Weights of a small transformer language model.
Size: width 320, MLP 1280 squared ReLU.
Architecture: no biases in attention or MLP, capped logits.
Training: a variant of Muon for these matrices, 944M tokens, 14400 steps.
Each number is 50 + 12 x the weight over its row's rms, rounded and kept within 0 to 99. Layers, rows and columns count from 0. The size before them is the row's rms in percent of the matrix's.

# layer 6 MLP down (transposed), 1280x320, rms 0.0737, rows 398-452, columns 128-191
102:45 41 65 69 70 43 52 30 59 67 50 44 35 32 57 32 40 35 48 53 53 60 53 32 73 50 33 41 32 58 40 44 57 49 38 43 56 44 49 43 59 36 23 22 75 33 62 61 27 54 30 32 72 64 55 57 63 62 29 40 75 56 50 52
091:48 29 58 71 46 54 48 74 35 49 29 36 75 77 52 62 46 54 36 68 45 47 60 58 53 64 65 63 38 48 56 54 51 53 34 40 67 74 54 65 65 48 64 43 56 35 42 68 63 49 42 53 38 58 41 62 50 56 55 66 68 60 27 44
096:70 62 49 57 53 63 42 61 52 54 47 63 44 47 69 51 50 61 22 54 57 62 41 39 49 34 62 47 51 57 64 57 60 68 56 56 29 55 52 44 42 55 42 58 68 45 53 46 40 45 44 40 50 52 52 48 53 32 40 48 42 50 64 65
097:46 54 46 67 64 39 43 40 58 27 70 39 34 57 48 53 34 89 51 55 58 32 26 57 57 55 20 48 41 54 68 55 61 17 50 63 55 51 51 30 44 56 63 46 49 73 56 54 53 42 58 52 31 58 55 92 53 44 33 45 34 73 32 35
099:51 49 41 33 46 40 54 49 53 63 52 68 66 45 36 60 41 65 46 72 38 46 40 42 69 69 48 52 37 59 60 43 45 63 41 74 53 53 49 39 57 55 37 35 47 55 73 40 69 53 55 62 47 47 58 53 46 70 34 50 38 33 36 53
098:64 32 68 67 40 56 42 57 59 53 22 37 57 70 41 38 54 43 58 31 49 60 44 54 32 59 59 49 51 57 67 43 65 62 44 66 59 46 69 50 38 76 49 71 38 43 56 49 54 45 33 66 49 60 34 40 46 51 59 48 67 49 65 44
105:55 49 39 56 45 38 44 36 51 57 57 54 52 49 61 44 62 55 63 52 78 56 82 34 49 34 20 54 52 60 35 54 54 61 23 50 56 72 54 47 66 61 56 51 64 61 42 44 62 49 45 56 62 67 53 49 69 47 47 69 36 60 53 59
101:42 41 53 52 48 61 43 29 64 65 23 44 35 45 45 51 56 50 72 50 38 40 47 41 41 60 38 50 45 61 50 25 63 51 32 36 61 37 64 30 65 43 28 43 41 38 51 47 67 37 66 55 33 46 34 49 48 40 57 60 35 62 41 49
095:62 63 50 68 59 27 30 41 80 30 40 60 67 66 48 23 54 51 50 53 35 50 53 48 52 43 52 36 55 57 50 49 53 80 72 50 21 60 72 40 57 57 63 64 46 62 38 31 58 48 24 42 50 47 44 63 66 64 34 65 74 45 66 73
096:49 26 54 37 58 45 68 56 24 52 47 41 45 44 42 47 36 56 48 22 21 25 42 48 49 61 62 45 63 42 60 38 68 35 49 48 46 64 36 39 57 47 41 62 65 46 66 57 68 59 49 59 34 69 58 66 33 60 47 52 61 64 48 64
105:27 58 59 45 40 63 53 67 37 41 67 51 51 52 49 37 55 43 32 38 41 42 52 53 50 52 32 63 41 56 53 48 77 45 39 27 45 43 55 48 59 55 53 67 63 52 50 61 35 46 48 47 87 25 64 50 53 72 59 42 52 65 47 50
104:47 46 44 66 57 48 45 61 44 48 76 57 45 54 75 34 55 50 43 47 60 43 46 47 52 55 54 48 44 64 47 53 45 32 61 61 40 47 50 57 47 46 33 62 54 35 75 58 32 45 47 53 62 43 43 55 40 32 54 56 45 67 47 40
092:45 54 46 55 38 50 52 61 46 50 63 56 55 14 43 70 37 53 45 47 57 55 30 26 61 38 45 44 38 58 37 62 33 50 40 63 48 38 51 73 60 61 48 51 40 38 45 58 65 32 44 43 51 40 41 45 55 42 46 61 60 55 72 69
097:50 48 59 39 58 50 13 55 41 50 47 61 57 41 56 47 56 50 51 52 38 66 50 61 74 58 28 64 34 28 39 46 41 41 47 34 56 27 40 57 49 40 43 56 46 43 68 34 41 43 57 49 32 43 33 42 59 42 50 44 58 40 43 49
094:71 75 52 52 44 51 33 45 43 74 51 57 74 53 32 55 60 53 40 28 37 50 60 29 33 56 44 49 40 58 47 69 47 68 63 62 58 67 65 69 58 45 68 51 31 59 44 44 59 38 25 77 57 48 31 40 57 45 42 72 30 56 32 40
098:53 22 45 58 53 58 24 69 42 47 52 49 41 59 30 09 33 30 71 78 42 55 40 59 36 68 54 52 37 36 39 38 64 19 35 45 70 36 52 57 62 45 37 54 68 60 49 59 67 67 44 47 43 62 34 52 43 50 41 35 33 45 52 73
094:51 62 71 43 66 61 27 65 41 37 53 24 33 22 43 44 48 43 54 43 38 68 44 41 75 45 51 52 63 54 66 34 49 30 49 47 58 60 57 74 38 44 45 55 65 37 30 46 67 71 52 59 73 60 54 65 51 24 58 42 66 71 88 48
102:55 49 60 23 50 46 58 77 26 39 42 46 54 55 35 41 45 38 41 47 64 54 38 56 54 58 47 44 65 38 27 45 43 43 33 44 29 24 57 43 78 34 33 46 34 45 66 54 62 70 64 71 36 24 46 44 61 66 55 61 35 41 56 29
097:36 53 34 51 52 15 56 54 31 56 72 58 57 52 36 61 48 62 49 29 47 45 35 53 56 56 48 60 58 60 49 51 43 76 42 54 59 60 66 61 51 52 61 53 57 69 42 49 61 34 27 62 47 53 74 60 38 51 49 62 56 58 55 48
076:49 37 57 61 42 32 54 56 76 41 66 62 13 41 51 73 51 43 50 40 60 61 39 47 54 37 36 58 65 49 50 60 48 66 61 53 40 50 56 56 37 63 36 57 63 56 50 40 50 47 67 48 63 54 76 67 59 41 69 48 32 45 46 45
103:41 42 27 40 63 25 42 22 48 45 48 39 46 61 41 38 41 42 47 58 46 34 61 51 59 47 63 49 34 27 40 52 62 39 58 48 54 51 66 37 77 57 56 63 35 31 54 60 56 34 57 58 18 40 23 43 61 51 62 19 59 48 62 65
097:55 54 60 43 39 47 35 59 51 44 59 59 54 39 49 50 34 66 42 68 63 65 46 44 55 54 53 73 74 50 52 38 36 57 40 44 35 40 65 22 49 73 51 30 47 46 67 50 49 20 59 34 56 44 44 36 30 35 51 60 52 54 56 43
091:42 40 39 67 35 31 54 52 67 75 53 47 62 53 39 48 54 33 37 39 72 59 41 46 45 48 24 60 61 62 79 41 60 51 63 39 48 66 54 53 47 73 42 48 47 39 52 41 57 66 49 56 48 52 52 20 24 52 63 57 41 63 39 54
100:64 58 43 42 65 53 73 56 62 38 46 75 62 33 46 61 43 55 44 42 48 42 55 43 55 69 70 43 28 33 46 43 52 52 59 44 69 48 55 47 67 49 33 56 68 55 74 39 57 39 57 32 48 63 31 52 52 43 48 56 59 46 43 41
104:45 65 52 51 43 45 54 47 53 39 44 56 59 45 41 45 42 46 37 50 24 47 70 41 54 39 46 26 11 53 47 52 26 46 47 37 50 53 53 49 25 52 62 35 55 45 65 54 39 38 23 38 63 48 50 56 35 12 54 54 65 40 32 59
100:49 40 38 48 66 52 42 42 39 57 62 49 42 44 50 38 53 47 21 78 68 56 53 58 55 50 73 48 44 26 53 42 42 29 64 38 59 38 58 58 66 62 41 49 35 52 44 40 35 57 71 63 51 38 56 43 59 51 36 86 27 50 56 53
092:51 46 52 52 55 57 46 56 44 02 49 39 51 50 43 31 52 46 61 57 60 50 53 48 56 48 43 40 49 38 63 64 51 50 64 48 41 42 67 38 45 54 53 47 68 62 47 39 50 49 58 56 62 26 37 41 44 35 52 54 41 31 45 46
095:49 55 40 67 45 36 40 53 47 72 52 67 39 65 40 45 58 52 57 64 41 63 51 59 42 49 46 53 48 48 72 74 31 48 50 69 68 48 40 68 48 55 36 55 52 37 44 51 62 48 52 70 41 38 36 39 57 45 49 32 61 66 36 50
088:47 35 25 50 54 32 40 53 52 31 57 32 57 53 39 43 53 43 36 39 22 54 53 42 52 29 61 37 53 47 39 61 49 41 45 32 57 69 37 43 59 62 45 49 44 67 47 52 77 67 64 40 59 34 32 60 58 44 62 56 41 25 29 23
106:46 44 59 40 38 48 65 55 45 53 36 58 62 34 39 38 45 48 56 16 74 40 47 52 52 40 56 44 33 43 58 29 46 61 60 62 44 43 55 55 51 70 43 49 59 61 49 40 47 51 55 43 52 46 72 33 38 35 40 42 55 40 50 61
102:44 39 60 48 73 50 66 44 60 68 49 47 58 41 29 45 61 47 39 49 67 78 31 37 40 50 55 52 46 61 54 73 40 40 45 24 34 63 32 52 46 43 61 65 46 63 65 49 48 60 51 44 50 29 58 42 64 30 57 55 42 41 53 73
099:47 32 62 68 35 39 40 56 35 60 48 36 49 41 35 63 43 33 54 51 58 58 59 50 35 35 41 82 51 16 60 56 56 62 46 60 60 45 22 52 47 40 65 64 43 51 74 55 60 47 43 63 64 48 48 47 47 27 39 53 46 62 50 35
097:45 62 63 45 64 35 70 55 39 59 56 41 66 76 29 53 48 42 51 56 32 28 51 59 66 57 37 40 64 55 66 52 36 46 76 59 59 42 38 42 36 40 32 47 55 53 79 53 45 49 48 36 50 45 57 39 50 60 62 33 48 43 66 47
092:46 55 78 48 42 59 45 45 36 46 63 66 44 42 60 37 66 48 51 50 51 56 62 46 48 44 53 56 82 39 48 67 52 34 62 37 46 38 51 37 46 42 49 49 41 37 63 42 64 42 35 72 46 49 46 43 28 40 52 69 70 60 46 55
107:38 71 44 39 60 32 41 69 64 43 53 45 41 48 46 70 58 43 52 52 52 27 56 66 38 55 66 51 60 36 57 62 62 51 52 49 47 69 61 53 50 53 45 44 43 28 43 46 35 50 37 41 33 58 26 66 50 46 40 37 66 24 59 45
103:49 54 61 62 36 41 24 40 61 62 53 37 31 62 37 60 47 49 60 66 47 43 41 56 54 30 58 67 51 33 54 52 51 43 64 54 73 43 52 39 41 61 43 52 55 41 52 52 43 50 44 60 69 61 51 29 65 81 40 45 40 42 48 30
092:48 58 52 38 55 67 37 44 69 55 58 52 24 44 64 43 43 41 47 41 47 57 55 89 74 47 40 38 51 32 53 51 53 63 42 66 55 64 45 51 22 37 37 49 63 34 55 37 47 53 54 48 37 54 61 43 28 52 44 57 54 57 43 66
105:50 56 37 57 64 61 61 59 59 69 70 66 53 29 46 59 47 45 43 45 51 43 49 31 50 57 55 39 34 60 54 61 57 54 55 66 51 55 50 43 62 40 43 85 59 57 51 43 38 61 41 54 63 46 44 64 16 41 33 53 53 68 50 68
104:29 45 49 37 59 50 51 58 42 45 29 89 52 59 48 68 72 47 51 48 49 29 42 37 42 54 43 66 44 66 49 47 44 79 53 56 38 47 45 46 43 53 55 36 68 56 38 54 68 43 26 43 65 52 55 66 44 37 44 66 60 71 39 63
103:40 78 49 56 53 53 51 34 48 69 71 61 33 64 43 48 44 51 54 48 55 49 54 42 43 72 38 36 44 52 51 70 37 55 64 56 59 57 58 29 54 38 57 53 57 52 38 58 70 56 57 56 42 49 41 47 35 27 44 47 47 42 32 64
092:55 34 45 43 44 26 34 31 61 79 39 32 71 66 49 51 37 45 67 55 60 36 48 55 61 28 68 54 34 49 60 66 24 39 64 65 51 62 40 27 53 48 50 34 64 39 45 44 57 47 54 58 37 54 61 57 76 51 52 46 51 42 62 62
104:53 33 64 41 38 46 75 59 63 32 59 53 47 66 31 34 28 72 73 39 36 52 50 39 52 59 47 55 40 45 41 60 27 48 42 39 41 56 47 43 57 56 59 49 70 57 46 41 47 46 47 40 55 63 46 35 28 62 34 58 65 53 49 66
097:43 37 34 60 58 47 48 55 61 57 39 69 41 36 52 42 41 56 45 40 45 46 53 55 64 46 47 61 52 66 64 34 55 48 30 53 62 50 64 36 45 45 33 43 49 48 66 47 59 53 60 51 47 51 37 37 44 45 40 30 64 66 40 33
098:41 36 53 60 40 48 55 53 71 64 64 49 60 27 41 60 47 22 75 53 72 43 56 48 44 32 48 15 50 68 46 38 43 47 60 54 50 44 38 47 38 28 61 37 43 33 32 38 65 64 34 70 47 57 74 60 70 72 60 43 59 52 78 41
094:47 56 42 42 49 49 69 37 55 57 60 45 58 50 55 63 44 60 62 48 44 73 63 63 51 50 38 41 56 54 69 59 56 59 16 61 42 51 41 61 60 37 46 43 37 42 42 58 42 53 43 52 65 62 69 56 33 52 34 60 48 48 48 69
108:39 46 46 42 28 47 35 69 60 38 58 36 52 40 62 63 47 58 48 43 53 42 30 50 49 44 39 44 25 37 39 48 60 60 36 66 42 56 42 61 53 69 44 40 37 46 78 49 69 36 41 43 52 41 35 31 72 62 47 42 68 66 50 57
105:73 46 35 49 26 60 41 56 55 59 57 38 55 41 65 67 57 56 31 56 73 48 59 46 69 42 51 26 59 26 50 65 55 49 28 50 45 62 66 78 34 38 47 44 59 59 46 45 69 27 55 48 62 62 44 39 41 42 56 47 56 57 56 50
105:44 42 58 37 48 58 58 36 33 45 71 38 20 44 37 75 40 61 40 62 64 35 46 34 50 50 71 49 62 56 47 47 39 48 31 35 58 51 37 34 48 53 65 42 59 50 54 60 45 51 47 36 53 65 62 30 67 27 60 53 64 37 79 39
099:52 59 22 67 42 36 73 41 38 37 28 60 51 49 58 64 59 52 60 61 42 29 54 64 48 62 52 59 58 43 46 37 51 49 70 41 59 50 58 49 41 51 26 45 59 63 35 54 49 69 38 29 40 49 66 52 48 40 36 37 41 66 49 66
096:56 58 65 35 41 64 40 51 55 56 41 58 83 39 63 63 53 42 51 59 60 27 48 28 45 44 53 76 55 39 55 61 52 66 50 50 41 67 46 43 63 27 51 58 53 32 51 49 39 44 50 53 36 58 49 51 43 35 47 55 51 53 44 52
096:55 71 35 38 46 51 58 39 34 59 47 67 49 47 60 75 50 45 60 36 73 35 46 53 59 40 47 62 60 65 49 51 64 51 55 31 43 41 54 60 49 36 47 43 54 62 55 60 54 54 35 41 48 61 23 50 45 55 64 41 25 45 70 57
110:72 39 51 58 59 33 71 62 64 50 50 53 52 54 35 29 45 52 59 42 56 32 25 53 47 44 57 44 56 45 59 50 57 51 21 64 71 30 54 62 58 45 35 52 57 80 65 44 52 64 56 45 40 48 47 75 53 67 39 56 32 66 48 49
104:48 25 25 57 51 50 40 39 48 60 49 52 32 47 56 72 47 46 57 62 49 48 55 60 64 59 43 44 41 43 32 43 48 52 70 45 46 24 34 53 59 54 49 37 61 48 41 55 53 60 57 31 43 53 39 44 70 51 71 44 38 57 57 52
095:48 49 54 55 55 25 62 51 62 47 59 51 61 59 37 56 44 78 60 71 66 30 64 78 51 65 63 35 62 36 55 64 60 60 50 52 71 49 52 57 58 40 62 50 58 50 47 76 43 39 42 33 49 44 54 75 67 31 67 46 30 48 70 67
108:50 46 60 26 39 55 44 55 65 38 51 44 61 46 52 54 35 48 72 67 52 55 57 74 42 49 57 67 54 45 53 56 37 44 63 38 73 36 38 22 31 41 54 54 45 31 56 52 46 70 50 48 49 44 28 61 60 39 42 55 50 53 36 51
# layer 6 MLP up, 1280x320, rms 0.0754, rows 399-452, columns 128-191
085:29 47 46 28 46 52 39 52 30 67 46 40 43 53 45 56 54 47 49 33 61 68 44 54 39 28 53 44 53 38 59 43 59 36 48 61 61 52 40 43 66 41 54 41 51 43 53 65 24 32 50 47 59 34 30 38 73 49 54 24 55 63 41 44
105:41 58 53 80 62 40 44 51 46 44 33 29 45 59 62 42 54 51 43 55 39 48 48 66 47 44 56 41 22 63 50 58 67 55 59 56 41 53 47 58 49 37 47 49 47 49 49 69 47 61 64 68 66 60 50 39 32 47 59 37 55 42 53 46
097:36 62 45 23 59 50 45 59 39 45 25 51 74 63 51 33 64 52 64 50 25 60 62 44 53 29 61 58 52 53 30 31 61 46 52 44 61 63 55 78 48 62 73 47 30 59 70 56 57 77 40 60 38 51 49 44 61 64 58 28 54 61 42 59
097:54 44 49 60 54 66 58 52 24 33 43 50 82 42 69 61 56 69 38 40 36 37 69 58 21 61 39 25 30 53 35 50 52 37 37 48 44 57 30 42 41 58 30 47 42 59 50 40 42 58 50 59 37 47 45 38 39 41 70 63 55 36 36 42
103:43 53 48 47 44 61 38 36 59 30 45 60 51 51 17 55 64 49 32 45 52 51 44 36 43 72 40 37 57 53 58 58 51 63 43 40 72 67 53 56 37 31 47 73 33 53 32 48 50 51 22 45 54 37 47 59 33 71 51 55 54 60 51 55
109:50 44 64 38 50 37 46 22 54 48 29 56 27 54 41 48 57 43 58 51 55 78 65 36 53 53 50 41 43 38 32 60 44 50 49 36 48 44 63 46 67 67 38 41 49 46 53 39 64 53 39 47 60 51 80 65 61 52 46 56 46 67 56 69
101:54 63 42 54 57 68 24 27 70 46 47 50 54 35 45 53 41 52 45 55 47 42 38 63 48 75 42 40 35 59 35 61 65 73 53 61 45 77 44 55 62 46 42 29 52 67 48 44 43 47 62 50 24 50 48 59 44 54 41 36 46 41 41 71
086:64 46 49 31 59 56 40 45 55 53 22 45 42 50 39 35 46 24 49 25 51 58 65 65 48 60 52 67 64 49 35 46 41 47 41 44 72 54 55 32 50 36 43 35 53 51 48 49 43 52 56 54 56 53 46 49 55 44 36 52 38 54 45 43
090:36 61 50 55 42 43 42 38 48 51 35 48 51 56 45 40 41 57 68 55 41 49 36 35 51 56 40 40 65 57 37 61 44 41 68 49 18 47 52 68 32 58 49 61 51 42 60 50 48 44 62 52 60 61 37 68 75 48 58 37 48 36 43 34
106:49 34 40 54 37 58 43 42 64 45 61 78 55 42 36 36 51 71 38 57 52 47 60 47 54 51 67 50 37 81 51 27 43 39 57 19 44 44 64 49 65 37 58 62 64 35 27 48 56 32 37 57 55 40 32 56 42 34 54 58 47 47 51 49
104:59 39 30 44 48 15 62 40 23 33 68 40 45 61 57 36 41 73 26 72 72 50 46 68 72 49 26 60 59 74 69 50 52 43 55 52 40 68 49 49 48 61 30 44 25 57 65 54 40 69 54 40 55 39 37 43 63 59 62 44 73 68 49 33
088:74 44 50 71 39 55 58 59 68 41 45 34 63 69 57 48 62 29 53 44 57 50 40 42 44 64 42 22 57 43 39 51 42 49 49 57 30 43 56 55 56 72 50 58 32 40 57 43 59 44 34 53 61 43 60 46 49 45 55 37 35 56 69 61
099:52 51 56 35 41 48 67 49 43 54 37 64 71 47 42 48 46 63 36 64 48 56 37 62 50 62 54 41 46 45 66 47 55 64 53 54 55 44 66 43 47 53 39 60 42 47 41 62 64 54 41 41 40 60 56 39 58 33 37 43 52 44 57 60
090:52 75 47 50 57 59 37 54 38 30 61 54 54 71 59 58 37 55 55 49 39 74 61 55 33 32 65 63 55 38 47 63 38 57 63 47 54 53 45 48 48 35 62 48 31 54 29 55 62 49 61 38 38 65 56 58 52 57 50 51 60 62 43 52
093:56 48 69 59 51 38 38 87 53 47 49 35 47 66 47 59 49 48 56 57 41 58 34 62 36 85 56 73 54 52 45 55 44 68 39 51 44 61 37 42 62 73 41 61 68 55 53 49 52 39 43 61 60 74 64 47 20 51 45 80 40 44 63 42
094:47 51 43 53 48 38 93 62 38 53 74 52 51 57 51 67 65 76 31 40 47 76 73 55 59 42 43 62 49 42 39 35 32 69 46 42 50 55 55 33 45 40 58 36 38 45 45 62 29 20 52 53 46 46 60 43 49 51 41 64 48 58 52 45
104:50 51 56 38 45 78 44 71 57 57 47 54 66 61 33 42 31 54 54 40 52 51 36 42 52 37 63 63 57 59 37 50 34 61 48 39 53 26 42 64 69 39 46 43 55 26 49 52 65 54 50 49 53 50 52 67 68 31 38 46 66 43 41 57
103:38 65 54 58 37 64 58 62 46 63 60 38 53 65 45 74 54 55 41 58 27 36 35 50 44 60 58 48 61 82 57 57 50 59 41 53 77 31 49 54 52 53 29 53 44 69 57 63 27 41 46 50 38 62 49 36 44 65 38 52 54 60 60 47
092:59 46 33 28 50 51 52 31 60 54 82 35 58 40 20 69 49 33 38 51 49 53 56 59 65 44 47 58 57 62 30 62 59 59 39 36 57 67 51 47 60 43 54 44 64 72 46 54 54 53 49 42 56 21 56 56 41 11 46 66 46 67 40 48
106:51 44 60 47 55 43 34 54 30 51 57 40 55 58 45 20 38 50 60 51 47 80 59 63 46 57 58 45 69 63 51 60 46 33 36 34 42 58 45 41 59 55 53 53 57 60 78 75 43 52 71 42 28 60 40 71 60 38 68 57 32 50 57 65
104:60 52 34 55 30 78 58 46 37 53 44 23 60 80 53 40 50 41 49 58 33 73 45 86 45 47 60 48 46 70 28 42 60 63 24 25 28 49 56 48 53 63 38 60 31 54 60 58 23 54 50 52 45 41 46 46 66 66 62 29 60 44 45 48
093:53 46 62 52 58 55 51 54 46 53 51 52 52 56 59 68 36 66 64 49 49 32 54 47 37 65 61 75 38 56 46 60 51 64 62 54 37 57 52 82 58 56 67 43 52 47 43 56 49 34 47 58 60 34 50 52 49 62 51 40 58 54 64 56
100:40 36 79 50 58 53 47 56 31 50 50 45 66 78 53 58 37 52 57 38 52 52 61 32 45 48 53 55 51 48 53 36 42 66 67 37 45 57 42 51 45 58 62 55 61 63 56 64 53 40 51 68 28 53 58 53 50 31 49 39 46 40 44 36
104:57 40 28 30 41 49 43 45 81 50 28 27 80 40 45 46 63 47 67 33 60 21 65 51 55 52 59 38 62 55 67 23 58 66 44 46 49 67 63 62 33 45 56 47 65 61 56 64 39 32 45 74 68 56 54 60 37 47 47 41 35 42 49 66
086:60 58 52 41 53 44 50 46 58 47 39 46 56 42 49 65 51 43 68 19 30 48 43 28 47 56 27 53 35 69 43 44 47 50 22 52 42 58 57 47 54 47 68 44 57 47 63 52 40 59 56 54 53 48 46 55 47 41 53 23 68 56 47 49
089:41 43 47 49 39 62 49 55 66 56 45 47 59 54 71 54 48 47 38 63 43 79 67 53 35 39 53 58 57 51 46 29 53 51 32 49 66 51 69 54 65 51 42 40 57 55 40 64 65 41 38 42 39 70 62 59 60 62 55 65 49 66 46 43
100:56 79 55 64 59 38 54 42 47 45 57 32 60 70 55 51 57 52 48 71 31 45 61 54 47 62 61 36 75 40 42 31 60 28 50 39 53 51 51 41 52 61 73 49 22 49 28 59 58 63 57 43 25 40 51 46 61 56 49 55 45 68 39 51
099:53 57 48 25 52 46 56 55 56 31 58 39 16 54 40 57 60 42 45 54 50 38 40 49 66 59 52 43 62 59 27 47 56 32 52 51 36 82 60 64 57 55 61 27 47 54 38 49 60 68 68 61 46 46 58 57 46 43 36 54 40 28 30 28
111:75 57 63 52 58 52 49 61 42 39 48 52 55 70 44 45 54 54 60 49 59 29 24 54 54 50 39 44 54 71 41 43 24 64 50 48 51 64 66 59 57 59 44 43 67 63 36 54 53 50 31 22 40 55 75 51 37 55 39 50 39 61 50 57
112:45 38 61 41 55 62 52 64 39 49 20 57 55 34 32 41 68 50 65 35 33 54 47 82 66 61 30 42 76 47 48 24 56 62 46 66 46 65 45 61 55 58 50 59 63 58 47 76 57 45 63 51 66 38 55 61 33 52 64 43 69 30 48 26
104:38 52 50 43 45 64 62 42 45 74 27 49 55 64 38 62 48 48 53 41 56 44 36 45 55 45 26 49 41 51 58 41 67 54 46 33 56 56 38 54 65 29 54 48 54 53 49 57 45 40 66 57 75 43 33 57 59 29 50 44 65 40 48 46
102:50 36 47 46 44 62 42 56 20 55 44 52 64 33 67 43 23 66 42 62 34 38 32 29 63 58 54 44 61 48 47 55 39 42 62 55 28 64 50 41 69 45 41 34 65 60 21 48 37 38 49 39 54 38 47 71 48 54 64 53 52 50 51 46
090:48 55 62 40 54 55 45 47 49 65 48 45 40 53 39 70 52 69 48 63 36 48 47 74 58 55 56 67 56 40 58 50 69 58 59 33 53 45 37 39 58 46 52 31 52 53 59 42 66 40 27 24 61 60 56 39 36 46 49 46 45 36 38 60
116:48 55 44 66 61 48 57 71 29 30 46 55 52 53 39 57 43 49 63 45 64 72 37 36 47 62 51 40 51 63 51 40 66 25 33 71 39 59 62 41 37 51 46 56 30 34 49 41 62 65 62 55 37 60 44 46 43 58 48 50 54 57 38 48
105:35 51 56 40 47 49 33 46 46 45 41 60 45 65 36 52 62 60 42 65 55 50 26 32 42 52 53 48 49 56 65 65 50 30 47 56 45 59 65 34 45 54 54 65 46 29 61 61 63 68 51 58 80 49 34 34 74 64 50 42 55 54 54 50
092:36 55 39 47 64 61 68 30 54 30 47 37 39 48 41 52 33 61 61 42 64 50 44 62 41 54 71 26 37 43 78 64 53 50 48 53 72 60 57 42 62 58 62 44 44 51 51 51 54 58 66 56 34 59 65 52 57 67 56 39 59 33 51 56
105:54 52 58 39 33 64 50 42 67 60 54 64 74 57 45 73 37 43 62 52 33 45 53 62 75 26 49 56 43 59 59 44 73 44 54 39 57 63 41 30 57 59 72 56 41 39 21 39 41 49 42 54 54 46 40 30 38 50 67 67 64 35 41 55
105:58 40 59 67 38 64 56 48 58 42 74 39 35 53 51 38 64 40 43 43 61 51 57 27 33 43 53 45 66 77 60 54 40 47 54 57 50 28 33 74 48 49 62 40 56 66 59 76 51 32 65 45 64 44 54 64 46 50 64 57 54 31 58 34
098:65 49 70 52 51 37 61 41 58 24 46 26 45 36 52 50 44 61 72 67 44 86 68 69 57 29 37 47 57 46 34 58 77 38 59 47 59 48 71 43 55 47 44 63 74 56 40 82 54 44 52 57 43 47 57 44 50 23 48 55 49 56 54 52
087:47 61 36 47 80 39 52 51 66 51 49 32 70 53 58 55 38 66 45 62 40 43 71 72 57 46 45 67 65 39 56 59 55 43 60 65 63 57 48 56 64 51 25 52 33 39 57 36 60 50 72 40 53 53 31 40 55 76 41 64 54 48 61 73
100:62 40 26 50 54 50 31 65 48 68 59 57 59 32 55 47 61 64 47 51 32 34 49 19 26 56 53 19 48 34 44 53 21 45 60 56 58 59 34 47 40 48 42 46 33 56 44 43 56 46 50 54 54 75 49 50 58 59 70 55 44 44 43 47
109:30 18 49 57 81 70 43 21 24 31 54 73 46 49 30 45 46 58 50 40 33 49 51 51 48 60 46 38 69 53 46 57 48 31 23 41 72 48 70 57 45 52 24 48 53 49 33 56 55 42 44 42 28 52 53 62 30 71 53 36 51 52 75 44
101:56 57 70 53 42 56 57 62 22 53 58 37 71 49 51 54 36 60 58 45 31 43 53 68 33 52 60 43 58 61 55 64 39 68 56 45 49 40 41 29 77 59 46 50 39 55 25 51 42 55 33 57 56 41 70 51 38 50 65 42 43 36 43 42
090:70 63 62 27 54 47 56 48 58 39 35 66 51 58 15 40 60 67 57 52 48 57 53 55 65 41 70 52 34 63 64 61 37 58 26 50 56 45 64 59 79 55 65 39 48 49 44 71 50 33 50 46 74 32 50 36 46 49 62 52 56 42 37 61
099:35 49 47 44 85 42 71 54 47 49 41 44 56 57 54 38 34 63 59 35 54 58 45 73 47 46 38 65 47 50 34 56 36 58 50 65 50 51 33 57 61 65 49 47 30 93 57 56 34 65 39 51 40 49 43 37 86 47 59 28 33 52 38 36
099:73 54 64 37 46 68 60 48 53 71 63 48 43 46 42 37 57 63 36 48 44 33 60 47 49 54 56 56 30 32 53 56 42 44 36 63 44 44 60 71 46 64 63 44 47 37 60 58 38 38 58 46 63 63 43 59 54 40 65 44 52 51 47 65
105:36 33 54 34 59 72 66 74 67 37 57 51 53 54 36 58 38 56 58 66 68 21 27 58 50 62 58 46 49 41 40 61 50 54 44 51 51 63 40 64 45 36 54 53 41 46 40 44 39 35 50 38 47 27 30 54 77 66 48 54 70 46 64 51
097:63 72 43 59 47 49 47 42 44 66 33 44 60 61 50 45 61 51 51 41 51 41 49 32 42 58 43 64 55 33 41 53 49 67 71 44 56 50 68 51 60 65 35 57 55 40 41 66 32 59 60 45 52 37 58 53 28 72 64 44 82 52 38 60
094:58 54 52 45 55 50 53 82 35 65 40 44 63 56 59 56 41 38 55 50 48 39 45 45 55 40 50 65 43 44 54 55 57 46 61 44 53 45 52 48 56 56 41 76 36 30 55 61 68 43 75 55 38 32 35 71 36 56 46 49 28 39 43 66
079:58 33 70 59 49 70 37 47 63 43 57 37 66 51 36 26 61 32 46 69 54 68 52 46 46 42 49 38 65 51 27 40 22 47 45 31 52 69 55 27 58 41 44 44 46 54 60 17 46 66 83 47 39 59 65 42 65 34 72 49 57 57 51 46
115:61 32 51 34 51 55 75 54 53 39 49 60 63 36 52 52 45 57 29 63 41 66 62 46 54 47 56 54 62 52 51 55 67 34 48 58 56 58 61 40 64 47 69 81 77 28 50 65 57 55 53 48 34 33 56 37 64 45 61 47 33 74 44 61
114:22 40 59 44 60 53 37 59 31 54 38 47 44 45 26 62 71 47 64 60 49 53 52 53 47 40 24 37 54 51 36 54 46 53 60 73 30 33 42 54 45 62 57 54 53 45 32 54 46 54 47 40 55 58 28 65 53 50 55 38 46 35 63 53
091:58 52 37 60 40 27 61 38 40 78 50 38 58 71 49 65 66 36 55 49 44 39 48 49 52 64 53 58 50 66 50 42 56 52 66 32 29 60 60 35 48 71 57 39 78 33 64 16 39 71 46 61 53 65 52 65 27 59 60 26 44 67 46 59
110:42 37 29 62 34 47 37 51 44 50 62 27 31 39 62 56 29 32 40 49 58 55 34 72 44 61 64 53 71 54 46 45 49 50 50 61 50 73 73 43 52 44 41 27 43 43 62 34 41 41 31 49 48 67 50 64 45 62 46 51 65 59 58 61